Part of a small language model's weights: rotary positions, no biases in attention or MLP.
Each number is 128 + 32 x the weight over its row's rms, rounded and kept within 0 to 255. Layers, rows and columns count from 0. Numbers have three digits each. The size before them is the row's rms in percent of the matrix's.

# layer 11 attention query, 256x128, rms 0.323, rows 51-255, columns 0-63
110:114095073135128089071136133104135133117083187108145127130217100115105097103116141109135078107134091117130132081116132177108164204097112122149126046108114137085104130146149043157165117126115137
117:157142148126081133070104163185102168083101097120086160163164133168101122122114101117186161104087184108177102064116143151160097162144143147131071090123134122116134200108147150090119124145138091
124:151114095109087106138065175100166134152178155137116134122123177173167077175197156125115142040114134154143117083144146136135136098161140112086067144138159145150153149120159108144094161103103102
112:106167132099113116084120112134105144182125141140193097153085116136127147119159117155152140117166170089094158145133146105092094136167073036145133147147186128093130136115135087068096150109143111
115:143085189106110130152129126090145122111114174064131086081113115135062130134143127183160082139158121121109138117123058134118128088171108144155146100103121164156150122131096156132116155089164162
130:181079199121178204130190112100143137130090132170118076121091176161104127139142130100095141139143143135109099076175064177154119159121125143092047137112144157193204117100119095118129117132122130
134:088199122141136144106174116091129143098158118112095132099128087092147170111121148130135132107100125134145198134127169098120143088090143110150126122108168054190132105123133079192099121092144161
123:127126061175096170108075122169113130116165153175090090209121126153146121117092125139144056120146102141117109210152147193164090164144138044150119129127187125152106153182111130126194158132128082
120:127118149174069170122138101075145136159077147143129147129114137149157102086189176113133114142100121082136081147106143102097133096111110108189174156085124166089174180103135158087126103096162135
103:106187064199132095145098119110129126085219113158103160166130115115123120122094078180140049115131120124089138179124184145082113150151141131150114117130162126183133099173115157103139127096160111
130:155129176139123101102120116095125171123117145153133119137145064119181115124105072112144113215144138142123164097148083087114160137084103128126164166129131137111149170105147135144153167072116157
134:114120160085066141158113055193120152153126157143093113121123149125153155108139104082173113136154109122103185127102157153121101114148084191153124097136077167136090151130107153073083108110094162
125:142171167152147144145132099151163149089103070092117070188162120140052114195118152147107119144169110153186155058120248076060108146133132131145114084099125154157123118117133108094091102110153127
045:143112133162187156113115124164067134152129131105190143117128125104130148149103161098072138152101131122138116112072010111156130185098076182111112144121162117139093138111113105149193133068149116
039:101129137169138149112171118142069160160109128111173129125080081150119126161154130097079126134130159141142103098089024137115115197118104169128135127175173164117095098078094137160097136089152145
038:091110119157166147132079150134117190169139119097174105113131107101118155162173174103121133075156115209123137100117035136097131160071087157119108088126165168180136150107104127153149128125178148
092:120146127103093102112143148114145120102157125138092121155163167153128106122135114175153114137129142151112127152192255174134150057150160086113144124130087091126102156144190190115104123166114109
034:094126174129188219076103132153099123158146165142090152158129126139129141121119110122095109110147128114147129141121113136148135133145100113152150189125122067106048143155164187114081150101108075
038:169092108152126172059162174165096094142125103100165145071129131107105143165128149099089115175111134111145106152103098113116094184088077094084107091165124161102110149135065097139173144102140145
060:113093162100143124100036146136056147185130104135137097099115084145112067115176123106183114103112155158113123103133054119116100198148109149127135111101178144209121109099054116167089144130133153
053:132174103133133129111201184128127093091131089100102147111118104145110206088105180165098099107181091120092122113139186180134157107174148113094107118142151089088142152138168143126080113127061102
064:117140149181151120119143091141139098141094159138136126130136117166112159129167177145126131120159114141149102147168157109206166138194122116142080142111155083103100176094160178170108107105142105
047:070136104130140096129092145078113163107132140117139118132185161119102114135174114102178141099102128102139112146166135109130164120156140141179129148088134134157122185128127179141084178092124144
092:149176096121125146152196206112150099123135089072088161145102135145131192120088129158075145117152098097104136135092233185079125122136153102126121119181104100057154123176162119107146106168091143
058:147116126119126158140108110085066102111138172203166170149159121131132110142119133096102132165115105137145117105157172102150127117149167135130161163082066069102107146133144174129099098149148099
055:143198125094151144170106156113148163105128144101073152179155157141145064152096111130159117095114206174110139125151075157087133160103153136111169108133066108152135086172147151152151111170132124
081:134144151149137091109184116176177176096102105107055111081095081188115190151106170144087109123191135106129163141130155190142160092185133107076095121115136102095119113123152109093125114108092130
068:163135115116104103134096122109088134157085172144192137110092134112149109150061098142178158140092084099098117127131119179154081105162134133140047186146191118132115182155154136095127155123116121
097:117099122081168152141097166135061086134114161150185106117170121092143043106170099122173148140068124136134108100127044054139120142072123148123147172129135127175103138109078117145134128115172085
080:186187103130120098166164130122093075146131104106120178186152144113127176120131113141153120095092120137095097122116139127147055150098135127175107117187091088129112099148143161122159135125088138
099:107085111119125167167105084076099156139100124141120118129120175047136048100155102124132089177136106098135139160148080064094106099128115170157172152115071160178140154140101098087083154125136107
103:146163159126182142177111108104089169143165166163150112125167124119142084135094158138103162147172041124134180142084076113117145123128087161109095098140122134116091136132085136113201192139083145
067:088109091126161115036102132152096141132061137134091097114113131094104155074046135120091088145093189148130091120181131167167121128140160114127147168090141135167134132102051098167094089111175104
106:153106135078143144164146166113116105128144090117142167128163121112104184210163109139192181118122122169138150089065131082103115125120156167092054143128157105178112128100158098119104160075109199
117:082149149079147094105138093135136142148157138147098118103126142077142138082031162094086118083148207138130154120169139144153114185098089160083131099122096126192145062129066122141164082149139097
127:158113184122131132139135157121150168161136124153112151183163127138130069104113089112105136103155155150129113112123080136120130062185158126145124145123078138139186115149086142173106087114119130
123:126192155162163169148134157143140102165145100168162112099139072137166162106230112133180175093145123116142134065089088142115146169055125082141100159144070117119150128070060117152161139067126130
126:142158133124119150157115140145126131198146110129131141071100141161116073123181175184186124148082168123134136153134105114125137083098122090105216117104109141103126137091106147111156169144149099
120:142061139070140142082158114064131149091118078097080159082042099136118187177159175090094169130142145141136130094178038063109157094110191135099184143120103136087125166092151135205096139118144147
117:146075154113104150224144117178150075149161084140100156147173156125137137143126155094105163174060082157159121201100125150120139070117156112097143176149100139118115104120127130099159158153102116
119:130127113164119169084143101090112122168095142098151081097105195156164100106150079116151120075165129154110137135138179120053097155159133111163139171166123104074105119124123052130114084097105131
112:136122123143175144074090132157118155172133159144133155095150103078156095120114163118118122126111081183106118124138122106071114183124083183099170111154151123128158142109214140097180127134114144
120:137140096093100127150150118098126117153169116161077136112166161114122074073069047121156132156108082150146187186084152134055170104079130139151126101118091136053085158124125156107122145128106142
111:155138149098107145192127122135170100155140164099187123059115141162133095116137110146149080155125048165118161129137081181121078118074126098151181120147176143133097073150088125110136165133134158
119:091134086167118093102136071126111130054116092139064066109139121105106069128125129109149049137182105180155156117151123115102158135144123194103132183079141133184085158102152133155121122079176100
062:135166167100128114164178161145156165104118126169167093141121147127200108100139115080134163130127068115129084169127134121178161098141139120124134114156124185152192119163076105122162149139153114
060:115106070150128071124079143108131095176195099128157115169121170144107087171078202138136083146138183181119165124134137143143140165148122115161076167092133139143098166082104183108139156177103097
015:145169193122143144145134165201137197173105153122153097121147122087127165110159130097121108091075088096105175112120132125120089137123039113102155147094093131106106167123166066159123115149089112
016:104120110145116099135112180149125172136114119131115182101187132100074186096062174118156083099117109146091189142048125104152120098113098171094147182127116076127162113088094121115172144153123119
057:134122125080101153128153063136111111115124148144126092139178160132102093181196194160134105136072190113182121109139126160135091202098092143133113155083129138146078175115126112153133167115141052
063:127145138135134145069147138134134149116116149113157139084120111084149088081205134111080146128170070081123119094128095062110107155112085156141146051145198185131147136130181085158187109079127159
034:132159117151174142157206149169111118143099133142164103169115098191138199093142122076091115147138127153114146108051134158080144111087099102115133113165123113057150103079156143205171158136099142
038:161137143062107094146116106155132110152140113127156100174110159112167123143170174161174146165065128135121095125162137140169133055088145095076146150083042134139119143127106093075093119128134069
123:138098160113130177111200106141129133068111128103066094106133176123158068162172076114123182071158131131169114114136153077191118107148135167070109097143144117179089120115099114189089099069162091
100:132105145174118121098102157099160122090172094181141133107099112152160150115072160143079141108131123135123088151087102146109136140166097153117066110167159138118201137091129146145083141188120119
086:162103166143162145183172091182106192132118116143139081177132112140151096126196104057134187111117084164134125092115157135098147074130141091163107160119149135118059139088146048111150113071152128
079:172137122109139101149120159108135044123120096110115181158132073142076187174034172168102119149131179174125098124098156214106100197142089115130098123135141125112135099135133136107083122213087154
074:144138107114217136172202147158120118109123134115111080187164089169127123130070131099105100180153097152113081141116177163110146114156148069125119149093126103134126131138152078172105114150103151
066:118182132117091088092163128060140067117136108123053172133150130105095191149146091136091120126145173094177086133105085115104152129143133170149131140140091113092199105137207130184062129128121100
099:127152164148094153153117143054159136084198125114162167137161136132113127134129197159128114110146147073098167156118193186112167125114094121144134121089034102122163112179156160105094091176064102
109:137098130110070120169124145088143080074156135134118179087128108139104198138132123162104142157109129131110126205058188134120121152135130124145125124158041143120166142170076166123070125209094144
115:125110103114071081156081151177128121140136129075138122119111134114111166134089143134107056146202119127075127193057170160107119097163102152143160117174101159111103131192098199111157099168055175
100:151153118104118140104078146192087184185099136168106118164078130127161107101115076135172140152117148144117127147131106086113071115195110089110096113180226132128138192106101135069106156111149141
129:164116187074066144111099119110140132156136136141108100097107198181140111131176151118086162071143158137136115082130074151126096070145087139117079186139117161118202175103145167081087165111116116
138:162102218095213134121214144073153144140087107081164065075128131122059133128135146125087142162140136147097125062127060128090155129113121147094113110121121144126161099094122076154128134108131174
128:117063161155123154098130103126114106115065159120145129168180109118072130100123128153152101153130117088159091137113079188118122220120105141195183075103075176071142164139125152079186114137159097
111:132109108110136133103130187078124127135120122141124186085116160135156088073109120103112169117099137127162097145140059121169159085107140086140140156115130101033116135126163130141156135197134114
130:110107116120088096122134130083136113141130170094113135113168140081144106135149180112137082109094078115133151083102137155075174109149147197161150089103071144093107149121150104154105124073108160
141:118084126127112121184092116078160092142191161161147125116076094128143182156108136173125077150164117121068122202150063132132139114167107092134158179119138165136155097145089214103163180126140136
138:123138171117136148127124114105092121137145131144077153074117118094189159093101105094115137167091149130101157154120060158177152122089127188109160157140079096163143104146113191164145113141105173
137:104131165077105182113155078124124147170104170136170103125136080125147173128178131109207147152131131116107186104154114139132102142116082079163132098105165134143099141129099069103107147106119169
122:098125066104117094107140125147094101095185168120107122166160106089090141094076103182083088126129101115117186195132129213133113139100145063119146098130136077118114113177119066158174148105124067
140:125144100123108046095135125120115122183093150147208134082153119126197097120176104080139173124141156125099138130107113098145160148090090132082135176172115117066113142099153087128110125124087158
125:089147125118153128163171062135109109141108082131127141078094182108070125163114161146078140123159104127136150167100159072120117081138102198140128154113093151168111092100121166070083093141169131
135:114127092088125098119113190153126059157181141078135151087118123123096202110148142160152142025109130120127111132107118184150136132193170119145103124166136118128091113132140154193123140153122131
148:119173158114105054103117144126158138142139102063146144137162065127110151165091113151160137135151152153156184100134160056098148084122110101138190150115119127104111135112109158133098156116151132
133:175049187065105147153097155160144141125130139129138142139172139182108125173142070124122166134147165136165127057154079166169121203107110159083080095151052160116141124125145142098119154181077104
070:156103101094123099200109077118147117083144110208097140139104160182118210095038149105078145112120119109101157144198216145123138145152165100096138117115130055083122171113149158125114112146132152
057:116132101113116138224096139128119142164101143164122126132176113145169187198079183124078151124126123083128121133156169136166162157098191086150153164071084142083082117143049082102114121116110086
062:109080178190114086072118132142104135078129089122119069144189141093118114104220076124101112159136140100113124163113163128151109057121121185096072138119179104149132130094150127088151125194108134
074:145142095130132154103090114129181160131144138124101131074098140135115113121115198130153114170194081107129151134186157080092111113121165067131171135116078177118109202154108139123175155092165118
079:111092209142113147186155197137078072133134114096169094160189081159175195151149100116091155099076153099124090139121098150091130103111117100107123139121161105104077064111115115137120064164084125
085:148157138120163173093098112122135089104164142119150142157175144148104117091148137113160084193159088112156088176147155137115156076090183118078153093136117091142205209097147151121148140094111131
081:155139093103139155116176197069095119122133132063143164143101126048147108167074111165143143082160081107132148116139071127097103160132126181188144128151104128126129125183164133108099104073136148
095:119110189146126125140146152132081126141111132076171163157159142143148186103124084129074136127125105136130120146127142174164112085123051167119101146113190128095031092116130114109106081161049155
094:092093127122139107104077141142161126078144149162068111116107066122132121193146181152183118164128133149147108137103159116111157149131175127062141130104135120178206149120103146111172149159162133
107:163152115143160160141118150097114153115156135151103108102113147039101092105116183199113130108155039100114179124148158140109160084105091139133117094157115139140151177142115157085176186124101176
097:132073127111151097120080135147150140117112146149058109121126117141116200187175161127151125160101145164189137166119140119139153110114126072060157130116126162162141125121071125125119183145130109
121:158158151154132140158127122137114158095124097150093107091121187114126098078126138170172133115131083093141164122157076131115163038102155127150130104141096127128173149125117145116160172057129137
098:155054133129149162146144159089109122101077148099164169132125102151147115197138175180079107113131074127101083145168166181165128113160142167124116127126154101112125133139154091111064087141079174
097:112098141143134048079146125175158070089107142141125171172104144114136230137110140141157149132086123183132087159106188157110135080141142114081113128165155119142159136146122165109113151132123108
083:116107124140133118197078200134100073164111089128185137096090116122136107094154145158159113191048082123170091133117128175092164078057108127159141167167138153142198192068141111086115147127152115
098:117157117139166190172127209066088123162134137127183130101145087082144080185188153168152102133142087144142102089092070114136174124062134183144123127112142141144196122077106103140104151117163113
090:121128136104176117108098225105082118196086107100199138124097089072112168135094105159149109178091139098128108096085105167079116184128111111120103141185188183148143144147170090114112137147150141
095:103112119152180148088162189108092121186133174080171095162130101139142145133156126145182132141162141089161093141119093142128145139092125141127127170103148134169158158083107116154085128109153084
073:134106126127100151140078080116104161137091160170117123139145138088087076197100121112119155106079125122138101128080077083173104111167115155124150129172108184136152085100100144112140139128171089
104:120191144105141133081138158100115125110118147064152091143140127106134138103118089160123118112171175083109166096106088131121140175097124155154082084128158112115138091144114113167139089116088135
088:133140108077140144214136172131126131174153093178083084096162157108142099109096180170094138140086072104143135191083106156101168105076178100081120149155092129114134136104183081101120140126132044
100:144180114134127113143103104124108124138143122182114093190141155137137143096047124119116103100142166138177133078114024168086149131130162125154102124096107150138123150114187125062108102084151133
109:121142121145091114083149126122173089107138156109085097120121154189131172143110081115146095129203126168131104107138220157117124132189115040129137158064134116106092134160095161115087090155107112
087:148155100066122096161079161092166096086139103116154160145194084156142165127157075135136105111126124149083091107115080120130064130061204182123143106160162140127126108216189136140082097132103133
089:133146200137088082080124141127133132136086133128114166181110124137116113162092176121129139142090125147106089153160106113166115065190093089075159106129157152176084162187105138182140087122127159
082:104111168126142102089169136159147146155162145123116164186164177159118150138133105111133111140132173165088111126197199107131116065163131162128134134072089125143137112199073108106133137108076135
097:152168141139128166175162114132149129153146102127137111154100188107136041141091156142116117166166150063135113101124052082116143086153130149146128090132126140137133112154146114127185183118135107
110:092137150121130134158090050141150163115104131156126130057069122167117090112124195166146128089154181119103104101139098140161134099140157110112123081128141109114112141149080176153095146111136121
096:122131155082162167080185069160142143164174148118131144133137073101128132105062121129135116126147148073111126099106097093105101137111107148143155127109114164099117125090126152123138179083143119
096:125142147134089084191129112100098166096093079183107121165129110117150220093112102076148115064121107156131143106158187153127127135120182165126059119135106137176179066095090063134170110072140154
083:131090157147167151145123144096145106165069147102181079195129111136142089110163086197107102146148061104154141137168169140097154129116124164097106117146173111080162126109133080099090112168108115
106:109129111128090093058116069151175149115120118104104117124122143132125172137109129100110110164108235170115126120148110130157105087177183092162187136094074083111103126082194149121093097108183086
004:151065138103084132127082128154116157112126079114129176138108114134115116116188164129193100141172123139129120084090141083119060100074067167162142122083197207111104153169141073161113180118160159
005:151178111155146126179144104187099129177073119155110103153078144154143107075087167086136114124121110140145112083142151125117185184143155086142079117108229119115086127117142078099139153070134135
010:120137165134076140146074152063145096094184101140157186144125138140139179167128130169116112119127123102102146175132129194129116106161143131123168134127055140103136123207142212146084109199097132
004:169183104109216141102139084179133139111098119143121123189149127141134140156128112166173178155138111152125079042154137100141118126155093083115176125088128052117076099104183153181178067124143181
005:156139160179147125162166084129062078161102156134100100090105128182074131150096124123139065177174160115167141106122117161137115089138120170102112117096126065111167129076078089174144166121159114
012:139120094150176167128174109172090151181086105127115099163136150127128054108137091101125147117068114131171085079178096083146106142080161112150138095141232151139121143053157064128167122068168132
007:134086138149092089157076143143183059143129095135127154077127138101117165128104127163185120164113141121113151143098155153132124105100100139146069132232125153117102138152063098124165127169084115
008:131169189105084187141094118096142156150177075141120128143148101139112188121077113127151106101140126171098127181093131184149182174181104134133149152135035090086149103175182195126068123161058098
026:123106141115100146127132154076153105053196145109120177143146103129124193173145150180117113113148137111092113144098152154139147118156136141163173133100016099123162113198145211147069103194075104
015:124113133140119173108122116126126143102098134157150187143160177088111035126195069156176150137085118137140104145159135100193107090151167126163151148163082116163129165092194174126107127158164093
027:164117144105106114128140148099120118068154156086111165112116059142154235191104169166097080153160151142120109166074167160126176119164123125097156139087079092123196118193128179143075124195086114
027:112137099136114186113151106136130180140133141159164147162167182100139075140230079137166162123070109097155096148133129057171109077101199143144143123145065106153170142109113167145077137140140096
034:142151152128091123143123150096150115057173078106113174104098123163121207168084162180083115117173136115089143147093146169093156126170121121138140122119062134102139104176163187140125133184087158
032:142131087126146181115174106147086190117099169129124135141158151115130069138178102143162154180066109145144079149136117078154090104148186127110136128132137098182138185120106135102097138130139113
082:134133150125073139132120133063165122096197144119160181143151138143120209148123147165115114114138140102097124179107164148133123113146127132150161143116016103101165114192150225143062109202072119
134:127115157109061140141098141053161103066189134127147191127148132123117172152130122176126123116125135104100129180095156141134125115139139138148154141134012120108166120192130213124064120185096116
148:139131092134190151111172102186089142167064139147121090129111128112142062127159114098161162145092111152165093088155100091124106131120148128104107126147209118151107161079121045114160144063174133
050:096128171149170110113087139125157098080181148118153122197157094176138149177052163143129094075172143133089116107143124204168166117146105150159153147078089106112104069125192184155084082160092088
083:109127137149148132098096092069098134097123173184152166119157104118157097128124110173171158099083165092157165118156124111140121217089076124133086094111168108150160113084112105088093143109171082
108:120119125145131136125181109059144048104158125165113181074151155150120134159170123144126188122088127126195135104144105138147144143042131110137127191089067116123144096115158138131119145166144082
169:087066040140080091142067099162095094139151187151134140151132120106164115137134097139135066115167101102089125212112127170167127168140115151137175127146109157099069126175120171105179130137098104
167:151143147096069120087080149165100150162133125166110146137094139169158148115143088137151179121140183129138128138159054137154096110162089084121110185158164139101155191116143190077136174152130099
180:152093175070169122148162148112146102157128120105167099065097190146092122177165143129086157089169134135107122078132071138126145102164109166072083142153096161135158087106130134127085142147106143
174:125135119128181122110138146176124131090130097112156129178168087120045148154071087182136145168142134140161150129142143135119103181107131066113136087126137106121093093150113081120160140176153073
176:121093157120155112108170121040122120151116197134155111090149065077158142097113109115122106205131127116080165138151008135146177132086108098114184153110120112093149111136126087174176164100111170
186:088205113128135044110132157135120112147130096068150175080142102090157145123110125117163158104121154134144160144082172043134164082135126146135177165154102078096072095107126154176087098138126177
164:105168104101150164154144085156085127148174117186088148101083145098186169111128108092122155135108121130081179175129140144174101106107123143105095141153150074204104087146122119139098105143093152
187:107160125099089114135107113135152126119197151096109102146121074111111171168138128172151099106158110132119205115146165129094113100146131088148133114118157126169101127149123125142102165059142132
177:130120049106122110098097221124138109123196166117098161116146151144143111093130132142125142030079116144151100134130097182157125119144188074096076105155155083105107131147152095207142161149110091
183:180095185106119122157101152144161153096147114121091147135162101148150115167118087107121142166117146168145139066135124146141150157095143193064105100143047139134142130132120159160125141148078134
173:112117136087085099086131102154115152171068159129153134136194131139156108133185128078162154113131135113144155040101154137119140156108080143139114099132100147057097184100159057110086128112087141
163:141175061161147067150101139113141146145168092181150118139084141148196071155138112130100142120158122157106125152140163036107152095133129085073109200170184127124125114106138124126109155106126124
073:125104142148119155122107108072110091182157109146126096115103086099116204133115109121115150161098108110100140134110099097156116188219122101152198146074132153139125161106104084114065047112120126
065:106119112150141132135078171146115088164160166125146142170158144138176094145099150115102132113156145138124115082179184152097081155121141086100151128159133089085068096153082175163211104126119132
088:101107119107107110147144101142171193093091162091120118088102084118106133172195178111137132143175131122158116145149052103166162061124144172148124153116154177159137199096149088153113166092167142
089:105120104117114112097169104085093190141084110116093161090089138090066123138075100172144137142117147163123161137099083126162134099144103178102138169107138192165159116096158117095083145099106125
076:175119089122126165073092148077067122134166130105128090084107162094093079105118089200195149061145129129100124091173080067130093155147089168171140124124170198202145128124134142085105119142114133
084:109090125098117111110148082122138143142114129046119150169134133142174131046065122125054139114136138097094118142172144102077151117131117123164130103066179109134123049125120153127095125126103126
115:148137128151152129136127156135134063108152185118190095170158152155161192081120111126109157114141110137095110152110206141134148165154109110172093139141166088095099091178112150101103066158081121
081:097169155120149102101161131144106138097109152137103074122160104183123098142219138120202135138092155151158081130125153145125205063096143083120124179119138157117154150110061121161092162137113146
099:105090104129044086145185104127136145087070145087149140137138074255112168189159150068102123123115159165143100157145159120180129081196130101080120176093110142118104144093123098133104120124127129
112:101122150107131126155095090167104153130134103157069092086106122112103097107173114119197116155103147135183138111100064100116163087097134087098166115110076174144175140062105128136169181094171128
089:152093119166131138125125130146114035129119161101212150157117085146141184080077124101147159102098113121165106136142172172120109165171073098120101125145120125065121132142100119111146085142087120
101:092150141109155117126097100176134178130096104168085129088135162104110140106170107132223132159078173147140134082153113111125166097068136128072189117105105143155172134093124151132164190103173122
103:113089123101134113149097099173115174131112099163088114078140132101104133172120134164161111160123148120157146106081035079162163046119142153130107121091123145149208134067108144095145212102158116
093:146163107105099153127194090125103138091158132093126108148158079121125117176174129120128131127128144144106139111153156109131141119115083101148087088115087095127075132081086119195187113113099127
086:158191142164112141141205105070132154119123116134092135173129144107121146147130175116051153103184109119129159137118142141193150126172110197139076131077064116131108144120033091172112116125079109
091:145082118145158172118126156111136146157082161140168152110117143206153147153131136139074149090105091128105064134178195181160073137122112068152149124146139086080129140163147129133089056167110146
089:138201158136148199105158119136120194134149093175090107110175163100124077131158129093143134116181110145139153098162103095137166104135126137113137108046074118143173124077049128197145121126132102
094:087122110083083106112195104067154129081102123101113109171163119198159132205188160082072156086173152126107107123127129143160129152132110124137126097139118069143088147145074105155132082157121133
106:117039146110094089137092101163109130113088134147132153123134089134116125191133133113128120187098108144161121156124053085147117094148127151091096159093139165198097173079167114107110172130181132
080:129185087130146147152117182073146088105145121085106140132125115121139160098137169162101135065128167133123129085181157149142162154083086101140175100145121107114120085157102116122144093179068133
096:147104128113144096167166189115156135114154126119173135163165047156111128145156088082122118136128178136102130109085066105129125107120140158140125163077106134203111093115164068129121111120094132
106:095127115133193192178102147138111140125145147123196144165107094126151133088118141130081130108118130083155111068155128151109129095136166130143165093175132116104186057137061069140147141150121087
092:094073112149080115120116125099148127100105144115086141130158127144123208107161137132129128136105115154151106177078161142109139077155149098134129164107131139121173155088111081073058109117128104
084:113200138184136128129106090071167134147148125148167102130166172119139131107104153129111130103099110109147161069119092173087106132142148112249118121135123154087181077135152171114183119134119090
099:143148151132147110144067070142126139167143135177121153157099142108132169070040066089139110093148121126136136092113153122141102185125129136171153109162085137119149104124121139103151079090178164
098:152110129162097161170130116144091094159118200135129158141130157187142084145104132155128152145111068115142152202088156107120129099137104078108095140149100101117082149127108222080096117130146135
093:099126184147091128131160118130070126064114091108173099115086073193104168125092069124145099133120110108098147128119127113158124100159135130090098142142148117121131136092128052081083104054140135
083:118161146107100087116184098157177128136145151185152166146109154110136127170138064137161134117129198132075083136154160206065115194110127091099126090106067085174134131130181126130169083115139088
109:154124141150191086132089136128165114134118089120159062153157133158153147117194151089132125127139181111117101094138100158091114227155123115170108149131172124154120089109129135144168077136139136
093:149175158173161208138122067136145135186155187181167114105147148102154110062091162157110165151116121109119131102056063063135083136119075159205142100122108153086185117161125137133121118094129104
097:142174151154150170123071113118078109196158145149184110101155153088130094064106096127215138134105090097124150060090140106129106182146137155137111152150114165093110137186126110118161190127101126
087:069129100159107124128166187122137131072096168098130131170179086183105153150161134157136112193121093112129116168151122126095177065127146109107077152100118164134096190074118127112144184094116129
114:110096115154137106142069142147120166203144098117164187093132111091103136100095154158091168163136154121130129112078148085086164116149111084172132183094032118116114133081170129122144155182130123
129:158152140125093128126116138112151125148153133148120134101155154093061164116167059107137104166077078113140133104088061115080094200119151152109103149196128178130115177111150080114092145125202209
072:137152085115059143109124131132153085100146066166066170139162160135114124149129066153154163132101104101138079168129087178120150099124243105087134147137124109143172116121164098056136164108189118
072:123149111094141117153105090087123052120115107182106080136089192133187043136191107139163125170112123105154106113192152175086109179128143118131090084094142197170119144177077107159120145115122140
035:127100111114144147148126159133130124168125169091121114102084109080138124105128169137106097116140098124111167078109175093138086132145055146133135111128174201132035139186063147149142105165090192
030:094090166187124080092160164144142138112116148087233156168123066158145183132090165092097122123150123129100141150051123098128155077118048126138107127187145127117167042120113128182134104136094120
090:123176105128111131106122136094172140105130136182114135155181142079117078109229082111127171134138131142155103143128095104114123160102219150107142093146093131121213140116141152137099137139178147
077:127091130118139170085122129171101178157112140133122110075107143080129070092156144090125084093136091092117179100180123107143102126118114116100141135118194194114009123113133105170175108127145169
073:135057150159159149119155153140105151126106145093162128108096112155122108137095136091126119084152116153117160076133126142111124123202081141133104150144218163122041126088131100143196117129113154
077:138135127166123110154156173121107106144119129142195155172121077201135239115074150151097160154122142114126095122073100176101140122142099088121115164154083075058210120120165144086111135149095096
091:145128090097137151121141149127083137130115110101143196108138168062137115183191125143157160129063082117124128099141146107121090147103186168188164155095107144151081181125164146119111139154189111
083:134088130106141109143091180168089075122135185123102104114149106113093092185091094118128095114102143170150131105140161149141097105175117140121150110044166151164000121119125112157086079139124125
091:137030110092126127166139177078125100045156159079101172141115124113121063115083087129152092157132094107083135138128145158115089086165122095085135150095166130113040111171131084102145115120138148
091:117080123100141070169130154091143085103095165086120140163075070155126180118075153127149088180121166153132079162092128174115155105113095113088118117134142122110153103166028094099142131134090118
076:152107084088139174182139133108133104120111133129133137161123166080121022123168116109152136175089076094123122143123167059080060076067161101137118099128137137146121141179042064119138123123152129
122:115090088132203150145141112180088122117093148122118080155128110125138028133130139102156114157125098154172102086151113119129142085135151125116113124108206116154064135094083046118146130073131113
123:134140174150116127100155117113133105098159101149126153134140146184119213171131127163123173128143165126156146122162090171168133140120104113146119198111076120110168109119170235119114145210123084
086:163157180139113149157177139072163104120153056081108122131106150142082156116141147113105155178128121112143151112129172091081098071110144079155145141090125123148115125136128128142092109133134157
113:135169183167117121125124100099114184108096142164118118137127052123171186073082121123141121180093175108131151124121119102127136120107092115179124140119179100134173157078121125122134130064144150
142:130175189140129122118148109072164109146138113100151138054110149139123169129150148127126138088147157137144139092091164082087182082132116162159135162133044136129202099088159181131033083117113180
144:145073151141114166163152046129093121159076122200103107114073175126175121119150125065095110184145120108065103166132089142158138118122099209127153179120106171153152144123123165085138098119099143
138:120126155076111122118113141129110124157130136113171088125057181151106103147159137156104137081184142100104137109148063140114119082198086111120103146151187156133144133114118129081101160099148121
149:122199097162194136092159124160090139161103068165154136151108155112119125111112122132133176145117138131142112172125166060115099106132120066146131174148170084127135101110146101100127102159174107
151:112138179128155198138141101136126091082146105106129128126119112086029217135090143159126105134115129114131148151108165183120091162112140151178134073094100104199160066164118140109128074146157129
138:102116116109189088124128143072112077139174160137149156055113115064145163123084078134116115144149131122078180175112043134154173122099107131079155140157102086134132037148111129178142135161083152
153:098094172109105096095124133149101116133044130076164162112196137129115162107105151097157136120105174094150102099066129145142158149140093189164157103123049130047120136109117134122118080180103136
129:118083105131140121146100073163124144113125121158146114181141141150131093174157110116119109101171096122103138079103218158105114175100101147130087079130147174114073125124137090086109104109100103
158:053156020163062087112062097143077104143162168146119146125102105105184124092144115145169091072141110101110149221101166112142115127138112102192172166146184113123045145147137167112139122094140115
152:125073085150135164088163136069127116151093203140126104117151155139110107074153157126116096107110098108116077138157059180146126141118140074142130117090162139115160154134142074145170145120147106
133:121160153053094164097160098159106157172120155142085149116148114105150177111148122090160160145125132116112202088148113161139101112108100098135102112114118104126110178140169071138096145114098152
145:170118118115079151103056175189132143110169106165085179135099167174106150110112103156136151086104159157153098151113125197138088142142131126103076107158113158145182163155134193082129130193112077
154:116161083113151129157150176124137138151169102141099144109106203158188094115164175075114172042082107131133100130113153124161120083156169136100053126157174081161102106103132114186081111127112148